config.toml
num_hidden_layers = 14
hidden_size = 320
num_attention_heads = 5
num_key_value_heads = 1
head_dim = 64
intermediate_size = 640
vocab_size = 31805
hidden_act = "geglu"
norm = "rmsnorm"
norm_place = "pre"
norm_eps = 1e-06
positions = "rope"
rope_theta = 71500.0
rope_fraction = 1.0
qk_norm = false
attn_scale = 0.125
bias = "none"
tie_word_embeddings = true
parallel_block = false
init = "normal"
init_std_qkv = 0.026
init_std_o = 0.0322
init_std_up = 0.0372
init_std_down = 0.0372
optimizer = "muon_variant"
learning_rate = 0.00697
beta1 = 0.95
weight_decay = 0.0
lr_head = 0.00775
max_grad_norm = 2.0
warmup_steps = 200
schedule = "wsd"
decay_fraction = 1.0
decay_shape = "linear"
final_lr_fraction = 0.0
batch_tokens = [65536, 131072, 262144]
max_seq_len = 512
doc_mask = true
train_tokens = 796100000
max_steps = 5358
dataset = "wikipedia_en"
Each number is 500 + 25 x the weight over its row's rms, rounded and kept within 0 to 999. Layers, rows and columns count from 0. Numbers have three digits each. The size before them is the row's rms in percent of the matrix's.

# gate: layer 4 MLP gate, 640x320, rms 0.0363, rows 323-377, columns 160-239
# up: layer 4 MLP up, 640x320, rms 0.038, rows 323-376, columns 160-239
# down: layer 4 MLP down (transposed), 640x320, rms 0.0372, rows 323-376, columns 160-239
gate323 117:481507484433499510516531473517532514489479471519543466522484544474507581494486533518544474540498522507457461507467513513471502518510530526518490485463461558497470476483511519538456443454501481454490492517551512506509510478495526514480508540
up323 111:496479469499506478489526522510516490482528529456487509493472439488471504509507568483483525512470526498469547553539475526471465487505472518490466487516457508489491482538499511482440487479532520469498484530493526512497534522503510479466538467
down323 115:531494461476490544516485466536537496538534535503533464486523524523456525531494511535530529479505484442536464541492485501484498470526485499546525525471494489459504478492486499539528503501513536467470491495550491532462547507532522527532519489
gate324 100:546524508474515513473527454474480500481492491501483534510497527494475494525516494504524525491534500501489459503505507491488478517497524505452535502513510502478508465507495495545490491485510449472491514548500497487546484467481510469460528515
up324 098:545478477527501530445482483507494454523502515496468466469476538530494516510473483499533543507524506492508495552506529494522483497516517512490498501494499476484523509530504459493501503500519431463459494529525507490493518510507524497471516511
down324 102:469490457493489457506471517487522503513497528497496485502499488503500511517485483485493506507432516469505509523498494522475516496499497523516485477484478496540484524485502529449495500498508549526503480454498477531477484526483519504534463527
gate325 098:493502494516552514537533527515492529502504508501542502502474450542517523510480516491507475521540482495481507494482493534524504506453556549508536496470547505457519518504523493513501541488510521492520465500495498485488476526552466485484482479
up325 097:502513514480449486511514516510496557510513456532520526486550539464502462534518488485515521506506501468539496553532509507503504455519509501481496454453497530511540481511510507506488506503461508451513465470521510481497540508474501510512529546
down325 100:507526491510520539539523540515519495510485515458503512531514498532519534535481528476456482496551472511484464439483487517477520545485506541521484514484498493493492518506532494528517481498568490516517504478481486494527487480539493503499500491
gate326 101:531482488522547491493464542526510530506498534481492486529516499499531460527513497547523480494513458471489525466519481468515524495480513518551525560510465520512476525509501463520533568511501485529472495490521480506458554472480519450492549478
up326 096:520455508501572453498522468509514522510472517513466448510521486485516495454488505471469497493502504493508495548478484519450483525508519465502529518482529488506529486562542536516437501483501489517521501479516544495523521521460554533506499470
down326 100:488515484517504493485473544481481536502491524512499512522476467480502473560525491535534488514525497467494490510497500475511530499460467497482448463496478436555479510522495493508523497533482537484437483514476440494516473483507498489454476477
gate327 096:476455509517520495525548502517500477488542485475512479478471465496493459494508524510503525495488515518507494525511505527464481470501502497460470476502573501491456493505522550488489555499515484488516554499501535456534525490514507551512503518
up327 100:508501491474499462473471491482517540524460499539521464543491497485483507504487488569488492459498523478475504498511545546499513524510520567533480502447508527484502504537466479480500462507455516511480539493486508520505498507498558478520500508
down327 099:488514512486495510531551507505484478524558478456458514480489521487527485450537503441533504531502519524545515508489487461479495455512486435467525490541503513511489515461532524528494547501521483486502479511493507492498515532517437523491489522
gate328 099:507455517464495465458493492494467499498469477525501464533496499523451488530524533458469517492486569464483481467546498498499453500474520515516487539450454511468462491504497483546505523486474479519494463520485527463452510509542439517487531557
up328 095:539497453492480523472524487491538483460507506503503490499484499505554499519541498507466474480504454507489459476525511514529497481512493489431515499472529465499506515514490494510527465477482509446555502504513556465494521481505541462464518522
down328 102:490483529477529431477509488506469485490449487518500457516465483521457510496503500491488536498519562438509523515508485487466453493457478515534517515479498500452456466527529497521474512529497477524490482462486489528489506514487408516495480527
gate329 094:485465532566511508485519480461487496489442454512459473505521489509482529505489464507504490497453524515494520515492524503496492501506523503516536510492518518504508508512464512471480526484527490503527480454505521449528505461488493513472506490
up329 099:504487502482488540451524490508465489531481532497513471488554521488529432517504511494499494481485495483477520519470521460521461482514450576445488490527500502505480462465534461521535473510505483503500532514502512451497497468500503490509487518
down329 098:524502499523497467472475480510547506463536472496461550503472502496449567495475473487502486513511493537551480473510486527476513500517522445539491501458477476497553518550499537467506485473485534478518490478490484549491512509480468531519548481
gate330 101:429467459481486463465529499493545487478500500504516518544465513518510522498468515505516481501479482523487478504511530477539457507514478495474518507499485480468509477449492464541502497502540495471485541541475513546544490507501499476454500486
up330 098:450503480493510512524478516499477459461539499558495451483504488501465490494467507496501509496519516469490497551475471473556488502488494506458482501468492470494509481482512519483484501482515482477503514498523477526526507580499459557510471470
down330 097:560506532479498497540476517492485521476480485455464497468518534490528508524508457472507493458513541520510496507515518558505502492475532523533540473543535516491463541537510481508460532520520521536519480467489501459491530486538501498518516491
gate331 101:487502512515508460500494500474483503472524492502458482492478476459496492522454485462483499501488513559502542525562511497515508477477490521544487494501487487515485474470541527525506515530523514447500500512515475508495480533495495499487501537
up331 102:492483495517525449508472500491492515523545517491495484502511522523545524510530502471498509513501527513490520499498501490517529482516486489484497461492510509503502460481496473471457498502502514508549518524520499542494477538499498497506487576
down331 102:516486518525526478478477485483462507501513527498473512482517479491476494510506493509467516472497489502489482468497538496512469501470490523498517494514492505525494507505525504541530508488490500475522511508494519489478513520491521500500540491
gate332 092:489487493500483501531478488519456478500469474493525469511477507506516481502498488495525544544477511480532526503501508516526487458509506529518566501524536464462451486522501506514527473488482471506510525456484468494442531512493464531457506502
up332 102:552547490531530483473522476515512515509496464508538536477482512507535473459524535483493523521524502463499507508485497526511447511554510505514505507519523480477509512521500487482467480472490515467483483482497464483502535476487520521475485470
down332 096:467493516473476511488501509472517475480501503526493476506543508507473518516503473525491469450490505526472497495485511482494543488465522511506500530506497506535496500468484508499512542512499500505530503521504533541483456514494519484524515535
gate333 105:466531502499537540530514509496490503523464506477490464470524495498499529495518510500508461495515489479520500477481526494493478539499464511496490503483514544472527471472506525476532488468502472528485518563459542546412495469504492482511505543
up333 107:470458489510484487494506472480500480561548514484472451565499542474497510538504460459502535521493518530484479473440501523476510554498508451519467533487483496531520484487483504517524486519462480531539495523500489482519482510497533476457490489
down333 108:493517516528489521502472513519549528502474527459536516536497492518494495487472523515445498550506485507495520512503503550509501461525492483458506491494504476509484511517481530485483523484488487496518503483499473520521505475488494483496492491
gate334 108:441532485499454529514469498520476509474473488509443490512474524541520495495522462502507518505485518509479484510479486518509490537510482512490548495478508491472522515479528513520507471537465527530475483493491500488524452494470463454510487495
up334 100:511460462540472471489528520449509532502505499493522501457524512464522521463491508512511526493491514531511548485516559496524486487503534484497459472519494509511515459517493509503550530463525458450520543496513499458516557499549491535491496511
down334 104:464511499486476567521499492488477513501502505483494465535480541554485483496478504500460500493476504469474490513477474499518512486519462538506515441472492512442554513506507501495478416548471494513540465536501534513512465495491509458495489485
gate335 112:479495486497481553490559517527541504501494466465524468490498505485490483504469441530483536511472515495516505532476470490446455506512478464483522522450464495508490519514498471545476519507535500510477509518513526507508498469501519495495525595
up335 111:535461506518517465492515496541483503547492470516498529498493496509466531496455533520501492555514507508538515477503490502506497514489513476439499502502491477537527487473514435525481472516497476465527498479462481514507518468508524495461498496
down335 109:494490469484509490511496550521539481550485472428488495520508465537544517504488529497462540476509531529485479490508469490500463474510492494443511502492496456469530507502499528462504503553450528483492504464476513492473484472460472460450484511
gate336 098:490542433538494471520527476453495522496495512516534505507471518481499511524483485512463530521507478531539479494524530469500506480493483510510494523523518477542487508527503554533470493545532478504527529483465491502507530508450499493465559501
up336 102:517487469488463524586505451517498492476518449480514482516539501494497455504460438468532499500522480505519478497498535539529506511524493501518473466516521516500463492505543489480521520446513515494481493479509493518536549510515552528465522489
down336 098:502480555553524463483506544523514492493477540528487481495494517486509555488544505524516511497452514527492503509495485476492460518485499477513538523496452474463542521446469473498486489525490482523508466514498496493501455506487475477534441506
gate337 094:510520501490491539486486494473499494502526526516495516482481535504495450490501536564478496482515470487467485433485518471529499519511491521467445476466466492472478474526486560492535510482508433508508491514501495505501490481460493512527480519
up337 096:505529495496522549483526501470517528460496530518469522517435520521524520419522498546517495458518474532480511476497544471491507524538507511466497514483518506450496476519463487502516503497492483473513493513515524492469483482461548505493481482
down337 093:526480537530481429504490517519492482517469506478507480511496487438484496553485465455513521500487533489534522526509482500491522486495514483540516503491481486521493511480518506499479516485476520503490498472484501548521507538531497434505546527
gate338 094:530492492499520499478484461521489481469476561506506556543528521465534467492498492479495491489513508463432480485546475469464527495521464513495458506469480448482508496524480496522496473524467492513485522524498527534500497536484474472468492526
up338 092:489476507470486514491514511501443513504522458493490515468515513458452456523504521488534490498516528514525478491476499505502501518541517489534528502533550507514485439502484524465527538496494484448491533502509465439508514528469512501505526482
down338 094:486501516516487522521518468480560506501482472524478433494537450520491530482460507499460494527499487497515534513498514522486475527499505482490519502483445515515526500477525474568523472487519545571510469501473558521495480502558549548498466532
gate339 100:469503487517488517495533504503479483529515533522481498491489502453496525484491509471474462526469449486497498461506472477529529493530496499504460498502487473438487497506502461528531484466457504522528503498477473490493539483515485480508460486
up339 095:475502508458489474493511485505508512547532447558507496503560551446529544510502527539493490503516511527491458446513564475504517480483498515490521500466497489492443492459489470516508486501506522503484508490495557491504508445494485466527488496
down339 107:496478487522496572536522524521455501536487579478475506515483474528456540489506529495521489481457443493455522506525501476508499518482482523516439497478484464487490515494496471527507525501490487476542503485487521501497513520517528505494472498
gate340 092:481463495480497521524460507450499474536498554502506529502533491527539508511521476462539488516476532525467468527566532511451525473549511513511517516525488513493496513521503515502497483533473449457516496480490505512489522493514507533497505510
up340 097:519499514505463546495480484486493465484492489507515481452445504487534522524490519517489517530507499507477517494502504485541455466513521503515462532465484515495460555464478494478498483505540541543472503513508557484493477513483494475486459499
down340 094:492468485498493467516521520508522499471499525505498499511523516510462474443477478493532495486497509499507541518465483527488559471506496499475503446513492526510525451530503467513542518526463462502516490516490475524530527523540523543472526506
gate341 101:474500479503509515489481516467477514493493471534514463470505464515564529480506480496539471520495502499518507483537513503516526471491451495508501505490516505531536438501477502476504485537499464487531506501467470489486520476470468490462501489
up341 096:507481487474516513488491496438524523490541474512528468501530477511571494472533491478543472490473518538517477497542509522518514446476483505504503539509515510497536447525501491520520507498523442502492466503455452457498511489505456526467502455
down341 095:510490481499490506502547478518510506487460545473501531515518542510463484492491515494450504490500514499496538500427479499482462507520524472475499480497451521515447558509501503532515531488475527529473493513524525505554504505509534497493497527
gate342 099:482468504474487496473519550522529489518475489495491517474515460499533508491515494479503462451537544509495542476530479509516494508504494487472477470524502546505496515521455467470523486510475500501523561563485517522466507499479480497522463507
up342 102:510515506499529484520489491485462500470493473439496482484501506511474476525496488473489495459485518508474468502514516507492511499537529462497551506534535516497524484510499517516456488536548473497498458527496508446516467533493538518505504524
down342 100:478511497536537542494498506494466513494488540501515463512540513513526517491495543510475531491474464537514492509475483502499529480515532512486506514486511507450502444488513497500485477486490498483513481447488476461542522474516514501502505498
gate343 106:486506451521485503480509482465525491478502498472476505522435535537490501427488502488492490523518515503518508502484500532542489503515532493519527520500499488509485509520460520503528475527520502514524493506473487529494506515510461488542486525
up343 100:478500524457516576489521518502539457538491488497469517508531467501492505474537547462527525496503496499466514488494503535484530476469461509450469522460496515457561490541447502487556510478478495487508491512439495548484494434499502440460496511
down343 105:502523473500511511523498470522494497478526518524533515521514521504467492545532445517526504484528504522476544477473483480481529500490497482533511456517505478535543476477471481517502503442491469480462503491501514446555510520514529535474472498
gate344 082:493522538455530516493538492489460519472475491523528477497515488506494486474468514485497448519515470518529514512518480525476517492504563500526477518483512546499507463488515550459500464489543510505490473460477470512516503535504487507482509556
up344 099:517533483533474430505501552491496516529505490498447501453519548504499507479516518493491545480497479472516487466480517470478498539512503455495527446501484486475485512508497506485503523468475506484540493531558499475504531510484477444520470480
down344 095:501492499465499529478495455518512484485485499506529467527506467499509487511447488512514458484498519514507524553496485537531497489520532564506457531471488506516513467497499511525515480548534501506470524488468502520501467491512504548490507516
gate345 107:494501450516527475528490495529474479506471516488536495453493498489504519494521492497490514496514487523479508471482526504535510511483518494527512470478533505487493474479488495482468500525535505539507512478531537466539519457516479518555522534
up345 097:507448482533534497490535515515538500497519493460507454499509482564542526527471469493490474526448511516491483525519525519473526503449499533471536488543444497503507472517520496482481518478477536496505463549494510520491481523503503483484535488
down345 104:512497461515530470465496535508500524505475526511534506417485488503507509508485485463493499511533504489507546500520514520515494507492497516512505506512528508496524447527438493489488502502544489519478525476518522441558532466512490512516537539
gate346 091:519496477480487526530477489445503518486499462496521502494481523454510476497504543497507507511467461504513527462482518507520490470524536545479494454498506471535485462474486550534551505519496500472543522529522517531511481511518487510495486519
up346 096:538528508483474529517469486466509449482537474471517486521512498542496484490496540481499528547513520537492443592502468520537513521454493527532549534520488482516480519516515495553499505488531527517527481484472495451497484496531529497499502489
down346 097:492477493486540517490505496504492538531518513533493515498483499448484498520492475505445461470491486471506544439487485489459470446545503489541504450508507529487486473482498498442503489540503502488490520521514503518500504520508482482534510489
gate347 109:462455513498525526507470514530455498474480541491476524537549494502480491502479520489515481516530482474511468529518504538504506495544489481441471481459515519529473486501508498504539503509493543468460523532476582507433477523494490522552479471
up347 103:506495502489509506484513513483468457512546511481489457513491464519493490488451461509493473495530478501521477485495492496500524486533544516486483458524536500506485499450580487523472473550500528522502497472499489508478487499537499508521511536
down347 105:545510467484502489523500541515552493542507533483493463484513534478488510487521482511522493504465490512471521493484532480489506510443465479519551498515498491476499501475454482474526531506486486493523516478512464478554528497487516495471498535
gate348 103:507502487485511464522475500533521509502536510502478524523498490486433504525488531475485497515480493463438494484503482520522501505490474472495520504513551514512478504479521487512545502516504463485531468475464504517520508528483493523479506514
up348 094:481443506520449520508535520438496467484523498538466481549476493500468476464533486475525484504510431518522444469502453503492507523481511472453493497497511472469517509515504497524500467519517486461502470520493531479522500509534504494475523500
down348 097:552588485491536465527508516542530498498489525445550504468502481470515513537506543514461493482515496497508546522484533492493475500488488488526532553507503508517484473490519526494493524497495488501513513479478483508475462465521454478513505519
gate349 104:489507520461483483522478549509469494511499511522529484549506505504495447493508515483505532477522467487518468468502488520506501447559497462495506453470536495512478498509482494483509525514490485489511533514481499499464486505469518538520479463
up349 095:497514496493513489547527523455470472554489532520488524511488489532523508423506494461502448554534503508513491499491494509471517504508494527509524524472503505492463475507498477483495516465448525512510497470476506465465465471488449534500454518
down349 099:492487484508504507435446510514501494470497462483501502492540509470461511537490478496524534431462488532483505532529537496512516507469496511518462486518520518481479547504503523503506455496532450493508512489539531535501520513497518512523468465
gate350 103:553520470469493448502508474473491512482467521512500475505462522535489505496492502528488516449493523498510491488532524489541471457438503462532540515505493484457499522490453546467522485554514536511473496516495525500468505495529538482473469477
up350 105:488471495503509543513465524457492525480511498500501476532488517444517468498473509495498458540515495497478527534477471524476511482534490502442509563481531481524509512509524492529458502493496491494536530499498510497519436540443460465483506490
down350 106:542479455469481446490494463477507516497482501521483523512467502533508501498515489544474495470515542455501478509560488473552503470450517460532544473496478523488520505500494508495523483553526550486484488538537501513487522488514525488506495487
gate351 087:483506481499543497487514515507477496478538528496509537486508527502490509441520455487504527455499454477470492494503502504478494494528493489502476510523497469509435493477537557500560519495507487485494480521530482541531456479467478515500502478
up351 095:493500559511455518541491508476501518499448486502472469485493491569462467512517525520507439564499498525474498490490504483472542500512468500491497453525531508536554518508501491504490538480488493496493479483508500468491460427504546498506468479
down351 089:497523456457564485474520480512529480494542473502541521516527507475530513482514447451476553399486488473502498490530476535528484484520528522504492507492478483461456470502504515486518470534506488518530520499507521551489524539486444527506511520
gate352 107:445549516503511493471459497513489493524534431474489482522549470498507487503473518493541499487483515515488482515475496480489485513491450571496490452501524514446515525524489493496508478481491478468518475466473519475487487517501480504510480493
up352 102:459497496514489513497498464492507543533502499525522504445487498462485510472488537476519487493490542515473500487504449501470460515476479491484480476483482500497525534497519525513492498469542451511497499534518499491557518513528517507527499507
down352 106:494530469500478490454512503476560457499548487484518501518497487502494475511471502510545514505464471482509511526511512475501510500510492568522483463538547505474524493477482514505508482506444490496529484481477532497459486545448481485496491488
gate353 097:499490458483468490530471514499523470502546503477449514519574499487482492519515488484505492522478481537499482528496489511533494525510482479536470480475462484529493510535519511471497502493457482500541525483474469510529506451494515523502526517
up353 098:487452481447505530494450500493491508484498490489512490465506536515489518529483493480500558520475509541500467501471430462509519524471496485509487472494480506452481507462531508549510473478481535500500487457501506485558527552490488552500504526
down353 098:505572509522505477518552526493531497527501494529501487545481485487534444471497490524511478490516470466475530521529549519497477495525536514492516542464523518525520460490479471462535540519514444464512511523482510521441451459517503472512476492
gate354 104:463492522484510507508508509491517496461524511482478517477513546491541543492529445465486463501564511521497516507494557482493506509499493499564491488500521464494520495482481506512503495500514468504483524514562499510492495497516550519506513501
up354 095:480479509509501481528501501501501503520533498524533496479434497493509507439506484527527504506473512530501499528486480479452519535521482511483549514501502545507510443548526477479469502486511482505549536486454495520454447540535491478490501508
down354 103:553507489569511467472470494484511511502492498528473496489510472500478515509478529513531508498449506470534503538488508524532504443530505481497477487489472479460465512470511473496479506490528508520473480508521486445516522459496484481519478492
gate355 101:504450488477483555492465501509473492492504498478488498547485482496505505483527498464509492508528466481514512515487455504476474533533515490490524516472500515471474487523524507488491478498521451497559476503490484507508505498524477475478495512
up355 102:496479483457459495497523439524505510526464502461490512538504457483501497480534512512457520480494501532471502475522516494475483521460514509491532497479468514514482467458443529500536475476508466486456490497525480464508483518473469456484496497
down355 105:547504535547455490509496542469482482461501494517490505504510538526496501522464452455478519496537475531475497505479480491510487459459459495479506465526480487461454533519494471530560489539444493493497463509484522537514533491516534510512525499
gate356 098:472520480502499487525468515477497502498497487478524535490521552484531461464506491510494473533528490456491535531482482558531490492465464504548454462498516500501509500486476482500484517503487445526468530505538510492475486510493545489529499525
up356 094:462522564544480451510489526474507487481547504481565520488540530526525447520483480524503501515543520495479541524485515572503514522458465470525439485477524505475508468495484482478471525470490473511505485494480484476502524526484557492505504558
down356 099:502492501499509490477537491506494515500498525500492497513479448544488534535479510525491530474429528514480492464509492452485518533511512501474531488496485486507451495524536533501523496512515545510509474506456487526505484498520505521463483488
gate357 099:480476487546517498519455512473540502474477502486529478498500482478493521498489525517540502470492517492462505465542508467479517500517453509499527493498500508487474506532501505478489485485484477458475548521446492536522527481481534466496477472
up357 095:510484516530502524490504508464481469502516489512473494491463480502516493517484473542503477497531512538490460505509511498476519489495508501461523488501493499489495496532491452504481495480465483527485484514508436471486535514510509525499485507
down357 102:531535527459478498470529470502442443508501511534468528486502529542518495531504443483484504531504490516543492530449474536521488480514537492512487485484508481513470458457504512496518515479479484537524463499541511450485465470490497541482528517
gate358 090:466506507548486473522507497537479483496512461534471485472505508511451427487541477506528493504531488464523482490506503519475507478544472451541487539494495492548496477485486495465488494473492486498518475482446504503486512515484485504432520466
up358 096:470457538471485519460503523461490519466549458519480473502494497517504543541511481529492495480514483454471474502463540480499533520509487521453482502519503515513518425485508520485519517487528512503523534492498513534484509495527538516505486508
down358 095:507520458497512482533487484529524479502486473508503510496491483478490449460503541476533486500496510524514501508497428531486467477505489486548523498488481472525469543507472494509485482501490482513477503508505497432530519515490467493467486501
gate359 099:487466558466488501508445482507512522499478475515496523490544492483509523508490512482502480488518488537483507516463488537518506519501463487472509482497469468502489460528468498475432493452447512524508468505532471493523500466487494485459517477
up359 102:501512449507484497459533557488480520523472479507521467521483489528524480488517511508495497507503487483486465488485514476476528515495529530519530500497524522473510512496475504490498501495510540494508542496510518473529521547478491496462480511
down359 103:474524537517513514492465496561501489528511527538496524495525457483488527533492515519467520498491526544513537517500472531551482522458493459457509512493480462507485490513457500491455542470482518516484478523495484512544487490494449483478511449
gate360 103:490529509511520523515543491494521505496533532517495504443535513479473489511493497503511535494501522458517502513529499517557508512474502497516497422472495503524529469477461486493489492549549481485438517523516476499443525505472494476534520511
up360 107:500514507502512460483504523479487503544500461511501490510532447507469474533481543498461508502513506505478470526485504473474481486538463537520503470454523469452519490462542496507521451489508525507522485528531537493517453540480508519480511494
down360 103:499503499476450514483503493457527498505510509498521500516489574519532497477492556495468458506501489529462483491477503494483501553508502473456495455461482537513498502471485457509504512515480518521565518532473495508489514522515501487500504539
gate361 107:505499533503497528495496483516504516521479467524476473461518527465534512499507517506473492517502525486488511494516529483525425477495423486475450525472514481493468483507513523561507516462494543523529520498493462514506447533514486508496471491
up361 096:526496488512520461491520499467522505500505487491507481500508507550484497539530503533517482484493484508491474461487491516482533511500520485497489473537497501509464450489484475502521533501487484488478545474507484478496490518498518486481474510
down361 097:492517535441496508538513530514465470521454472527482480444533496489493494453498508471490522490510492513514496504467521480537437498473456502496472534474513479479478509472514511547496502495506516502518498501476501521490504522476462497500433510
gate362 103:499523495517503542490493503492492517524470492522576524460493476517494488471483485490511512490508449519503557551513492536551503526484479492511469524475522496456504490562523464429480541536479504483505472478471473534479540523481516514547508470
up362 109:551512535496494493500499479478456501464500527485486463468446477487510468496445507506494529547455538522520521508478501512495497506447498472530484521491490458472492492516539512491500493529489526502483461454495465506513541518495493469507506540
down362 106:522515509523490508481557520529533535500515482524574485505483511485504440537518534479500478497560449485490489511498498494502542516519473503467490468506476490509519488508472514500488489471506513525517519469482478500504454472524538515530489483
gate363 106:467492517551484495505485515497522483520456475497456470538504523476532491489518486526469488533478525497514512505517480505483469511465461490504477536485481489484479502492519494502532480505502510481488464496492459483529526566487514493461534476
up363 096:515532493555556507491467497468470511506515508483441492482486510542503531507487529501502445473508536507533477500497447481479492493530538538506521491486496488529438460468471463495512524485533490518504447491529480521467522514495520478517559475
down363 102:491488463476507506511509497519491514533509533482497537519518482514512515533499525491525511530506479497467496511499486538485500546515456485495461536542516527467495529457469489491533517495475511489490496518483529487519454457525469487530510506
gate364 094:497489541496507531499468496531533506484504515479504459565461496504520543505477486471503485472482430496478477497523508486517498462449505505494515500480541500496491468492528496533537470469523486559473539472479494538489509508537493535497495497
up364 093:454464483491469496511518527533504487490487531488507511492435516502500546453484462472463493505517461498501474544498497475507502482500551509521507450529507465485517534520501502486500492482490532511513502491464515478461482549526540489487489544
down364 096:549537488490522522529502490494491526522523487495495508483568475488527468507517515518501503502473554507497539448494499523470480471528459488509501528527464513509449499480488486471498491516490485453485489536513489514501517483481519452505521500
gate365 098:510463515482512533483499536495531448519544471483540488476490477490508477507504524475501495498456536477526526523509485495511480457516513486485458497511515489497508532520506478535519505499495516476487500496474492521524481497500504460509523481
up365 093:488481519484449483521516461537473503527504541492532549531516503497527492488443483477509537483496515534481513482517547534522436543451485528523494526489473527488505540497526485468450495482519518470523493510489512474519493525508511498490564521
down365 101:505514514502531530497472522465512492518523451520491463484461490487491488499520537505484475504499519478540486527474490461473562458507531495502498476497543457508504488521496466544528512518475494528466519494518491522509483483515503497499480495
gate366 103:513481491478527520552469451467489507529523489504511518536503498490461506517501518457483496523532463493476495451428534475536503538513455499521501497502524478482475473445482504479514484527493489463512514533535494507466517498497486522456512463
up366 095:532477504492513520526484484490501476473539478485481506519575455516509510484469485505483438554504473523458480485440484529502504517505465575499526497536487504499471510499510530522495431525514460493552520461517487522485537488502469474522529486
down366 100:500537495493450490476517520499493532514483506523488478470470523499516480552498496528497539470490516468526520516571488529488523485504532466497530525514522506502488500515518480519471558487509542553455477474510504499531473516500513499507492498
gate367 100:479471471481507524506573512518489494496518500480470521522495499470496483497486488511479507519505465523454470484538515522484557505506489499503517515514491469490524441496487481528472532532499496513492487524512522468500473486557507479505498504
up367 095:515491457477546523488486467495510517488511476483518517467483478484543509477506515503525495480510517483486519527477526500531478499494517506486502519495475530491490476486476479475512497479504489479483485551508487503511532483446466520523497502
down367 099:468472526482472479494544527507466472504520524476486487488493519489488465542501504505490535492510494557499463488552479504475538519517477501497495507520512493492544505496476506500500521522508510494508467521493496467482434492531506463500519511
gate368 098:520491507478503513530491482492498512445505533494466492527527489528470520521458507473515547460478533516478489534491482510526475505467467535494511473486473508495462507492503444511475494490491467489533478476474499498512486527524486456520506478
up368 089:504439530510539495500496481510487543506537541492499508519492492517473508515467501490494534468490522517457501532507511552483480523448461496507510490487485521479451478496500455515504524529464472470512493465479501491522525521527502453531497505
down368 096:460509513525485475483515499497474483510544465510507504480457533503536537463511478468525481522488445508542509480485515479469507497535521486510480513539541507508518483500485525491502489511520502500514510504523466456487531527502506536502517528
gate369 109:497521460493518493504479458480467476473496480514519468485473534462496491548486467521450474447523499504513551500465509483524487466515454495529491465500504507493524535523551506483430469516505526511484525493466478512541474489502513520508487546
up369 109:486500529488511516509521510549457545525475561509479475517509482507536495558514562466514480491503503434518488495519506498515520552466481498508535493452488487519491499511519482480531514518496478475498504492500449501481515503458521509504505459
down369 108:530481507488475494466483536502486494502498474506494488480522497486553516463503492475472503547538441517500497499508535500517522496520501485493524529460499489513533492490499522501489515458499521508427486496516498479518458481532511470517507504
gate370 097:507520500519516517500488513515474461475522540491528484490486497537522534514436484512497504482485517497503515524470558466523466483516477477509510462484532487437522538527506489520476528506530457470486536524533469470535511490516481511486485505
up370 101:480494489490506506519518459497496569533535499520453479523515511540523513526509527472483498489527486546530476465512476499540527436488521509482524486524469488497520481503530490493486485495567488491515498507479502521556482522453515474496499480
down370 095:577489516543465527505499527468460432486481490503542531501493502486495463531485495515487499482471508475491538525467535477474448545489493492506494510473521491484494512517501510506491519504417521482516497524531494510480514462502495499500513541
gate371 104:513491531510492475554534514501512503474470525502513497540554510497545490491497489479442500472556564486511508473486521470521502516525494493530512450495493483475493489537511493492506530483488499501496494450464513530522484511463517477478526496
up371 093:478524524507475491527512498509493472499474518487551486510509484519513507496488487476464486468517517525497550522541456497492502479491510504483487495511556480460478531547544492515486534472478498492549463469424483537532525525463474514489533487
down371 098:509517466507527543450502481521500485536532507498451472480429494516463482479526484520564492508442447526500470543505483519482507496495509511492482564500488527533495499458483497497514520523497506491501486565528471475473485506524495517516439518
gate372 105:513512483520483493506495530501569505520534481486550509508461468502524537470500498502502479465493489503511509451509521503517488478509498532513510513494483543535488547523474525473502535545507519475547518550466508489494447479454528476483524519
up372 101:471525480479530542495464498522527491524490440511523499510525471485510510489487510529527473512486474492530496486485559539541535494458452505537488511480535502476515514469487506527522458517492495439501474502508492481522517536516487469481498467
down372 104:481497476487512471504512484491483549514528535525534504475500530526489500525455524487509550558525539503489434484477491490498478514537478511512511518487463545508498513523522510462519519488522520511510519498474468523469501437491503489480442505
gate373 102:476511530500480516507489455461496498495504483534535528476481507470470500469511471510519481534478466483533519480519522507515479526464497489513490539501500504443491533494463542468458502508500503481468520521517488522557499490495521511528507535
up373 101:479486473511513497493499485499472471515527531523510534514519470511464515518503516469502524524484520547466528508505492497524480485495503540474459519503518511489489461504520457529491450499466463493444489510450514478485511513529521483498514503
down373 101:514478490506478479524518586501533530485474498525502463519505498507523498520535514493476514491492513498526512508488522506469499469542524482500491484501492490567495500508528501486519529497516503501532514467471495485484495515458522491491498467
gate374 096:527512510519501481517519483512521508469537532463509486513516477470531545519472501495496478478495489500508473533506515539482510440483448473514484514528512453482519511524526505431503505508483547462494502489464507490511522513501512506511535504
up374 098:483490476524480529501553490502505535503529506472530509525499493561493461498483501455510510486531498470489495502508488477471485491469523529513497477494449501479494523518503492506467463527457493486532497530501487495542505533518473488467525526
down374 097:506533520502516484528483504487509494518499486506469483519537493416536551502490487546477479514480503517506517484504510527472525525555472444512513546478540515502498478459505470481540498471515502503472498504517494496475497480503503539550491476
gate375 108:523492473497532510509490491520446527536443538550484514522507537455513493503490509496512534482517517532477502569522465511485490519450511506516478475508495472478491476506537492466480524490539449503442517537537511486504519450498490513489524447
up375 106:559493480475549489509478475509447495488514523467477509502513534522530513489527531527515536452498500485440498487524509514523556485498511480461485469525493531516478482470503505500447463480530509512499502525508546496486485455509484505517498499
down375 105:489541531429491467500511498493525493483550525465522525490465459527531496507497466440521480516484503475508478491550489499520505492562513533492506502500493531498455483511448457520507483517478540494525501482493521479547507491500496538563477506
gate376 108:471470506511516494523474495503520501535448509485487498509505481530503513536498530549475500506489493536489470459489513522501505479495465527481503507552499474517492532520509479507515492516465458492484502490497520475499471408506531505492525504
up376 102:466502483497528545489509486544477520541523500516450494496490538462531477540483454501487461489500486496464488482504538507515519477531479529477479500504490453474488491507471484489525486486458525531534507538513483542509502499491503407470548458
down376 105:472530507476459477537481493479504475502473505497515488532499503545505506482532525526489514506530503467523551513517498490501519526518470500475479512503484536538521536517518479470497504511513478490489461484498522486480471463479507531523505542
gate377 099:488501467511546554521499526494489517483537494487456483520521521502526482506513526538526491493521494493519474510483548486464535494528508503484479476494523516478485506554479529478535528517484497464511530510481473475482505469463503485473463508